config.yaml
bias: "all"
init: "normal"
init_std_qkv: 0.0249
steps: 2456
Each number is 500 + 25 x the weight over its row's rms, rounded and kept within 0 to 999. Layers, rows and columns count from 0. Numbers have three digits each. The size before them is the row's rms in percent of the matrix's.

# q: layer 10 attention query, 256x256, rms 0.0581, rows 0-46, columns 192-255
# k: layer 10 attention key, 256x256, rms 0.0575, rows 0-45, columns 192-255
q0 090:506481511488509491499486500439510520501525528461481485486494500552441552511479498502516524484478516512492503495476478494505538484534495530512474479515491482518488478502478529478510495494528467
k0 088:522492517474520549511459493459496480485520510489481519516509508484466544460492477505504518457474516519506503564503527507486495524484562532484484487507548500471498505547497506499493521517520512
q1 093:523516492467541478490520470499502522492500488478468521467499497513501519496464541474500498466505495542542478531502445556496515518492552499509482483446535497519498521505458458543501488525529516
k1 104:556501520508525480485526492510509486507487520529490542464485508473511540511440496470515530514481487498543474540496520564494535514494519497543505504515537482524500524533499449552489457495486495
q2 108:539532515517529489442518489540524474535505513493460509524504465514541508535532521490494478484499454489505443537476462536535464502495528486522485488508519501504451528538491508497510496472474517
k2 112:552580525506509501475527507532541532534479537516486471520516499520505512499520498483497514526549466501528461544508477528513454500494527449517527477526530482525502512495486521503485488485502489
q3 108:476524513510474500509469503478512490499508489478517459450478500526488542522496484496542490491472473540493500495540487483479510515545513529536466481562499501530550505510472500494487490478492505
k3 120:505519498491491496516456491506504488487507483534496484513505547493537532527476469488501480512454504516495505484507502513469517493506510502515489486520500500503526503513505513501501509521487512
q4 090:511508473553540461505495516441508496467491475496493510463529525512454474507449516485483504501563475489489453511507486455471483514517529505524498515478478477484507462491533470506502506524466505
k4 084:533496507546546432448505507482488528507504471494475512458526490517487479468471526474506537504518498488511475497492495474481479516504502497549520501500538463485466504507540485486519484471505518
q5 098:524496493479482503520484491558500492499506530471530465496480510470528497490486497488490495457479470491536509507535563529484549494522455495489491525481508521511522472501518509542507498539547495
k5 087:493480456507482484494484445497477481489518534509478494533492495465606514549487504517481475464530522492497451487513521524496512502511481514478508538509510491537502450447533517526499465513485490
q6 097:439465502490486516493525491482518501479487483535479497543471523495506529478519502517511518511480552535489524468493466481515473515513521530505511519543491502483487521523433510463490492479481523
k6 120:484494500493455523543492534493525508480462463518510490522483527510459483486526509489509507543467511527502568502495520482484502463487479488504486467533458507482509522500477463483503541509487495
q7 108:494505507489512478439495492559530503553488515497513488562513440512520461518493504488457488507492504511529542535478513540492495535513543502523465482543559521515437523535496519541495520479507513
k7 109:514536474505485502463549477533519514549482494490505484588511445458512457558474502499481494464524485499505517499473512521510496475501508466524481511517513509522477516461500547507506503440481484
q8 107:506478511543538506493496505453524517506464546482520528442448497496464504440461536516468546488510522492450506496483517517503490498519508498534483498473509498534521470525451520513492494507508504
k8 126:497508481526498491457480486486498507516483500502515486508486485480490506473457525529497532446471524515503517521480571508496481500523447474511482508499477535506503514481510494468506481496500494
q9 111:506455497517479469517486537479497536476510507476505488500483465534522483493489515507471487531464540542533591502536480530483507496489515515498486508514497489509498493502492493516485525488497510
k9 115:489471450489463485492504533504510471484500470481504514517477496490530476554496514524487468503489510527485523456499491504482502514502511527484471533490445521473486519474511501467504480448475487
q10 122:516499494525459468489489532469485510470520481513500493468535499515484472485477536509482456529499491519492496482546485462466493514474535516491527519431526496467479512482490474484524511524518530
k10 109:539436498487500485485479514470504516460529497491495496442484492521475526528497486489502496522477494518476481479480477439475513528489551520524515510488520484485464518571492460513508478520474492
q11 103:531511466509533482484491486536550494529499473516459491485529462500495485527501527497545504485512479467511510532485430531491488526482480512508490486477520446524476522495496481517525502522498541
k11 097:550536484536528499499527503579524492523482478503502521481493456476478490503480491520518496490507473484532481541475458546488500513474530516533473492489537467521525522487478491526489478524474507
q12 105:516518491533538466458497524533520534505494518461501478531518462504509469525508541428480503464511465504524483523521451480506496509503490445522534484505510507510470494519475518512528474467490491
k12 106:530499488525530481467533515527495534530486533477477518509508475459505441495511508477507485504549496480487483492546443479530465503496529485537517484514559450529466536482487522514534484459501468
q13 094:485530475518478514500484486514452499540500469468500535461511472462485467506517507552521515485540499517469523497467513526518473459493481508507492448457488501516550506500510505489494480478507485
k13 084:516507527496533524492497490514494493535533471481545514456532447508460504504495510453544482476496488497499501475549495517538515501481518497503499508477517521511506514494474485514505502523517529
q14 091:487520489476491508492523488534514503560467496495500472520481501477509495486460541473507478472531456532562505517511498569468492505471461511514495498486485502486519539498506503492512467472494540
k14 101:532502481516502499510531502535493471525479438532505520454512468493496468518462516496498485515488455504542475494484506553505558499463501485542485554487525467534478529486537487518527511510500518
q15 091:504525541458556494505550548446513514490508459478467523556490499499522527465502528474484483493472518542518462487464472514515500517455509454494480487500485503502442529485476485485462494507484492
k15 103:568516523449521521516533512477499483521474489450521529485489527513482503414497502500509524538483485546469534520551509515487483506488480472512497484477513493495484525563473433517503493511508503
q16 103:517540528465496532505529481538461522456477482522525523529492506479497516558482483448488507529493446478527480512511526520515531483455516492535484525482508495498517517514555504511521486572507471
k16 098:493521517491506542509520485489518490500465541512491501490510514450520520525470502485479491512536505462488539518520491551537505489474475522519515492551522521538505482504478510524472460510502495
q17 075:494549506490527499523509485477527493502489444457470508508497524556485552462496505525535523440448495509517526488509511489530521545516498547448480486542492480485483462493477547444466518487492497
k17 082:508542520511500534541501462498500484496497445483503523498519492544501500444513483508489539487448485476488489568514492496501527479507559519531446494490504469506460523517512502543497498550493552
q18 108:470516494521524497510472489469517489491491492491518504477492496501426473498473494516551532532517521511458512501509515541509481494530508513516503431511504519511535525504510512517485493441495520
k18 124:441500551563516509506474493500493515525537477553506492512501474497454495512475491527548494467473518500498522494493569525505490498536509492471492490485495519504542496461471537499518521481486502
q19 099:479572521507504512521526483521518493531499474537486487485492532486576508508517490464474482510517450523543501514511463500482534534494565527505485470480510480498477489520512451501463492524513508
k19 107:458544506527480549491558481587512476549499465505504474523523496454508510504521509471491521510487458507523501501460456516499511516500508516524522485528488500514520521507497474488462495519493503
q20 104:500486552473492467505531494500504480504547492479500493500524476515501532514536491530464504552485500530512494505450474480489533482477496469471448519491492504505489492486437473544478591490486459
k20 118:516477521444498464498519480499540510509522488452508494519496538500532502472498482536492499501519540477504522515494495507498477477518498546453468499496487501492504462523433466482497542462505490
q21 110:524522490513495508543507512487495524488494527503494530483514541491524488500495526488460498481520417460466529511526485489500521518472454506469521504495481465520518433506490492494492461580506519
k21 119:493494459528496539506485535494492488514516514492477520530480509495532512496517490472451510511530470484462484509552471508506509548488472499479523521500506480521494503480535480493452437538492501
q22 116:513514489498485517503513456500508473531495466530466480499537500477491525505522487540488528541489533471482539525478519519533463473476500517500502499536444503488490466470492520479489538521477495
k22 118:489498470513471532540484492507546506480499443485494480543543462534473477513526490536477512490522503500488505554486500514536485493446508488487473503511486500485494504472436502494492533517507533
q23 105:493479472509488525453512501513538483470494533520524478455500505477468464518450506505516539500516485469480513493498521482490474534529458532493508519475466514508511513516532483486514503509470461
k23 110:500498487544516518451482477474513476488469492509511467435480492487484487489488520520489505474499487466466486477441521481474496509500525517517510497476449525508462524509544469496508514502459475
q24 106:519474520527501480482478524497530522444501548512510475437496497494467517501509509526547504463484540448485476513460485493528483473519501485518498480516510539530499502521474485482515515500499501
k24 108:501531554477523487499474481497516513479503537462511477504487524493458510477501497553529496467477508498509533538484508488494492473486499492521489423478501526518552518549467505486509492512545513
q25 099:524502535438473509521508479478443483463550495443490480490513513526432516500483450466490506500467476537496503496498538523497556452489488482465485482516495491533520472499459495501489495540541475
k25 121:528455536472502500517501485430484488479536539492473528477510562488508550519484463484476494511482515511453485519549551524514550501492497548424487519507505503546499475521466466538490492529513492
q26 090:470552553480514510505486477492493475496493492510538486463497533480520525478495478538524474521511501530533475494502518487514531519482536507500456496463467536510480434452466463481448530486518466
k26 105:468518532437521464485504429518494507516521520505562457502523513483585558476498512524498542484491517480536480511475502507479493483496524519502482498485505512471502497532509492516480525500523550
q27 086:481526497496540508512535507525510484514493466476512525496458519496556491490517420434489506485475487501541452478512519480520506528514506490509486521512452475510482493497543505547509485500466521
k27 077:465534476501483455490523480528522508509526517516454483535472516501609501493515537470498507493528500513519507453495495511507471497537438462442523512505477515533503477469522496489490494496476508
q28 086:481497519479506487526517519467470489467521480526490470532497541514476479513507475539491520503498503507495470470525512437491493495490469504485496491538483509486450488455564489472482538532499481
k28 101:483474546493516507495468499486451527468523542458507462497506511546459522471519505515523485488522501498451495519505501429476494496550510549458488523502517531475461496501494528498464491523526509
q29 095:501497490472473490495493512517467475543505550522505466583522500511536502522509524530466473481528471488500511526532526498496499516487486497477519538538513497461456485465497510462501539489545478
k29 115:500487523490489524534520495510430489515532504481520476520538468528481454485549488534467493477532480454500460522519500470499505510521536512512491540513524484501479495486531557507488496500529504
q30 093:532490496470534519539558506468526487480506515519512507480489531517513488518480501481527478491468508477552435485465506516476507516494519495510512539509494508498518533486533452542532443491487506
k30 080:507500508475505475511512519482511491478513537536460506481429542519533511502492515487507500528518493523521489460487506518490493510513477475472531523455464513510504449519543489504517486482462495
q31 099:497499489488522521529492507490484509454496522508521529520463546475535435493462493434497477477501492515508479472536528472483494523488450511467533543493474501487489537474575516528523467516476531
k31 099:465468487550508502476503472503466495490505538542456537492437501491521519465527523472509493523491496513470512441521485441470515497540429471500529510485483519519465483486534502501507485526450532
q32 102:490459489508493507540498551472471483500501556499510528510435479519496484505506545534487479501519526517446522486538533502528528490513451514489508520501495484515492507487504510499488507485495538
k32 108:479476531507487514521462538485428511527498535485551533479463480516438496477499487524516495480465511522471556498521572467511513474523478497525475505502479492487510488491482483492493491518517518
q33 104:469520514492475497527493532495482528492494494502516575510491491477534466494516502448510455532508491538510532481541485495525521489451507509500507481437520484507494491496481504460474468491528499
k33 092:485483487473476543503516540511520515524486516543520543523432514466517513506506512467502490543476523514470562465528465508515515474463455500478521463492487516514509499508476475478482533518497483
q34 089:538514506490495512509508483507500487462518493504500478513475531519531484521534474545524490526466546498515501469478530464497496506518552530494507492500503492488423530521537491461498490540493507
k34 089:505513518485469543482450438519552492459532501473502456519499500523503527501524504479517527514534520511488505499493505492481470504502550516455525488475508543481483520542509509483447520481505506
q35 109:482538533506512480511522512485503502546460444509469548491526516492487483494497510475501507496528449508513488491525461530509492506472535528524510475482485466483519506486458525503507464474478535
k35 112:487513486535515511520529563505499503535473495574483514488508497493507504534502487453494509528529461523530493498504486555525514509468475439538527515487518467526539505468490506505501510530482519
q36 110:482507487514527490458496512469500495512499480458481515551487461493532441497496496490517514465495499514501460443499496490480472537530523524492485473509510489489454590485538528464497477521494500
k36 113:523494503516498533491488491496525510490509470487501512497473491498495534464523515483569497510485504511490529491498506506485446496534524491507482493494538494501492532499538461483464496492478477
q37 097:540488510468502495516512504485489529508469484429482557502539506512461518467484481461471519496463510503506486511497459507538548485478507460535452507507541487503501513536431520517500502515510494
k37 108:536521505431525486498529529461533491513471515490468536552507553497514493500455505465493515525498521485502477495543495543524540501488464471471498488516522505535514507504495535511485472511514478
q38 086:489537493519524489552520466518522504511487457525465511444525527502522524524546497545489513488520514490461498496487467494525496512489549505469482490470488463488473444460513480504470564515508503
k38 086:514535512525509513494535462557524527480520447472507502508541457516501474438517500504508557494493488459524521540488511494502500501485508511480488465495503485508501484507478464505464484514530540
q39 089:537506507512472491515504492481533470470507523478513497470498471526494480548541521507521481519515503498529508502478505513516509503492516466502490481445519537466488479468485499481501494441512448
k39 094:539531479495520518469510522541535498468509500478530491526514503509521450524472484545494495475539520490514487487485511520512456530433552510468477491466519492474496512517478540480501484455511485
q40 103:483514511536525510501502563490492493501464465494496509512530510491538471487505484471473478549514487498499517507516449483552474530486513456545514513502461454503517484488477532522489509481425527
k40 105:498529439505503500489523556537516501535473470498507506503514493499523446498539508475446509506498489523504513476513451497498492517480482431521507477509477485474510504471488500496511518506492502
q41 099:494530496517521500492468494503513518504443512502509482465470511533487507496471525523564505441493491499537488502494505509476511513552476525537502476502465512517532468505524494478502468481489485
k41 099:481582513504505515510472488537496476530484465499505494460476475485478497483490491531517535420487469494521497520493492530479517491508537525583443494451498517490524531513547498515506512536524520
q42 093:501483469493481503511507548475498494511480451475500550554532524525540490482487468449479507535482513498515487487502479481496512478486450497504481536480455482472511515547501503475488488500490487
k42 096:510488472445492487494517540505540488474480455488501519550482541507559474490499540461477487532492488522488506419541439509483500516511465492480531510489497515488496505502543515483520485492485461
q43 100:499444483521474444513491474480554504516502509478508505490468492518460500462506559468510524473502535499511506476496503510490474512525523513489496480504561526509474537496476477528520495476552541
k43 094:554475509537495465496503492519481507486502466503480556506493447497456439496492509497541508521465521499499503527474545482506508481502528496503472487507546480507496498504504506500519450462503492
q44 105:535496495530529463489528506461463469520521500507466504484514500560536520470491490481508503468440504495490437476478493522516477508513515507525514486509474473478522485519476507484500486503492523
k44 093:498550487521480476504519531542472486477536501462480489475513504520495491480512517505462539473444450535541477526478494492486504537513502485514506499504497490456525547501515476510511481512496531
q45 077:498470529505492464460483525498493521515479482529501525516547478485498506478526500502505524518525461476479474501499460483500503470510486489515542505508521469501504508551506518485516503464475530
k45 075:486473482482506450495483525464510536527468528551454487499467527480492528536508515494497475530537486510511501468491425512520494467498451481453533520490476498503525483478496520470517532475495472
q46 094:508494477534467494472492527516478493519497499499525507510512474504537436499516517530468494536507456461455527496470502485482459483525476492508472527506516486468520511491556509497489508509471524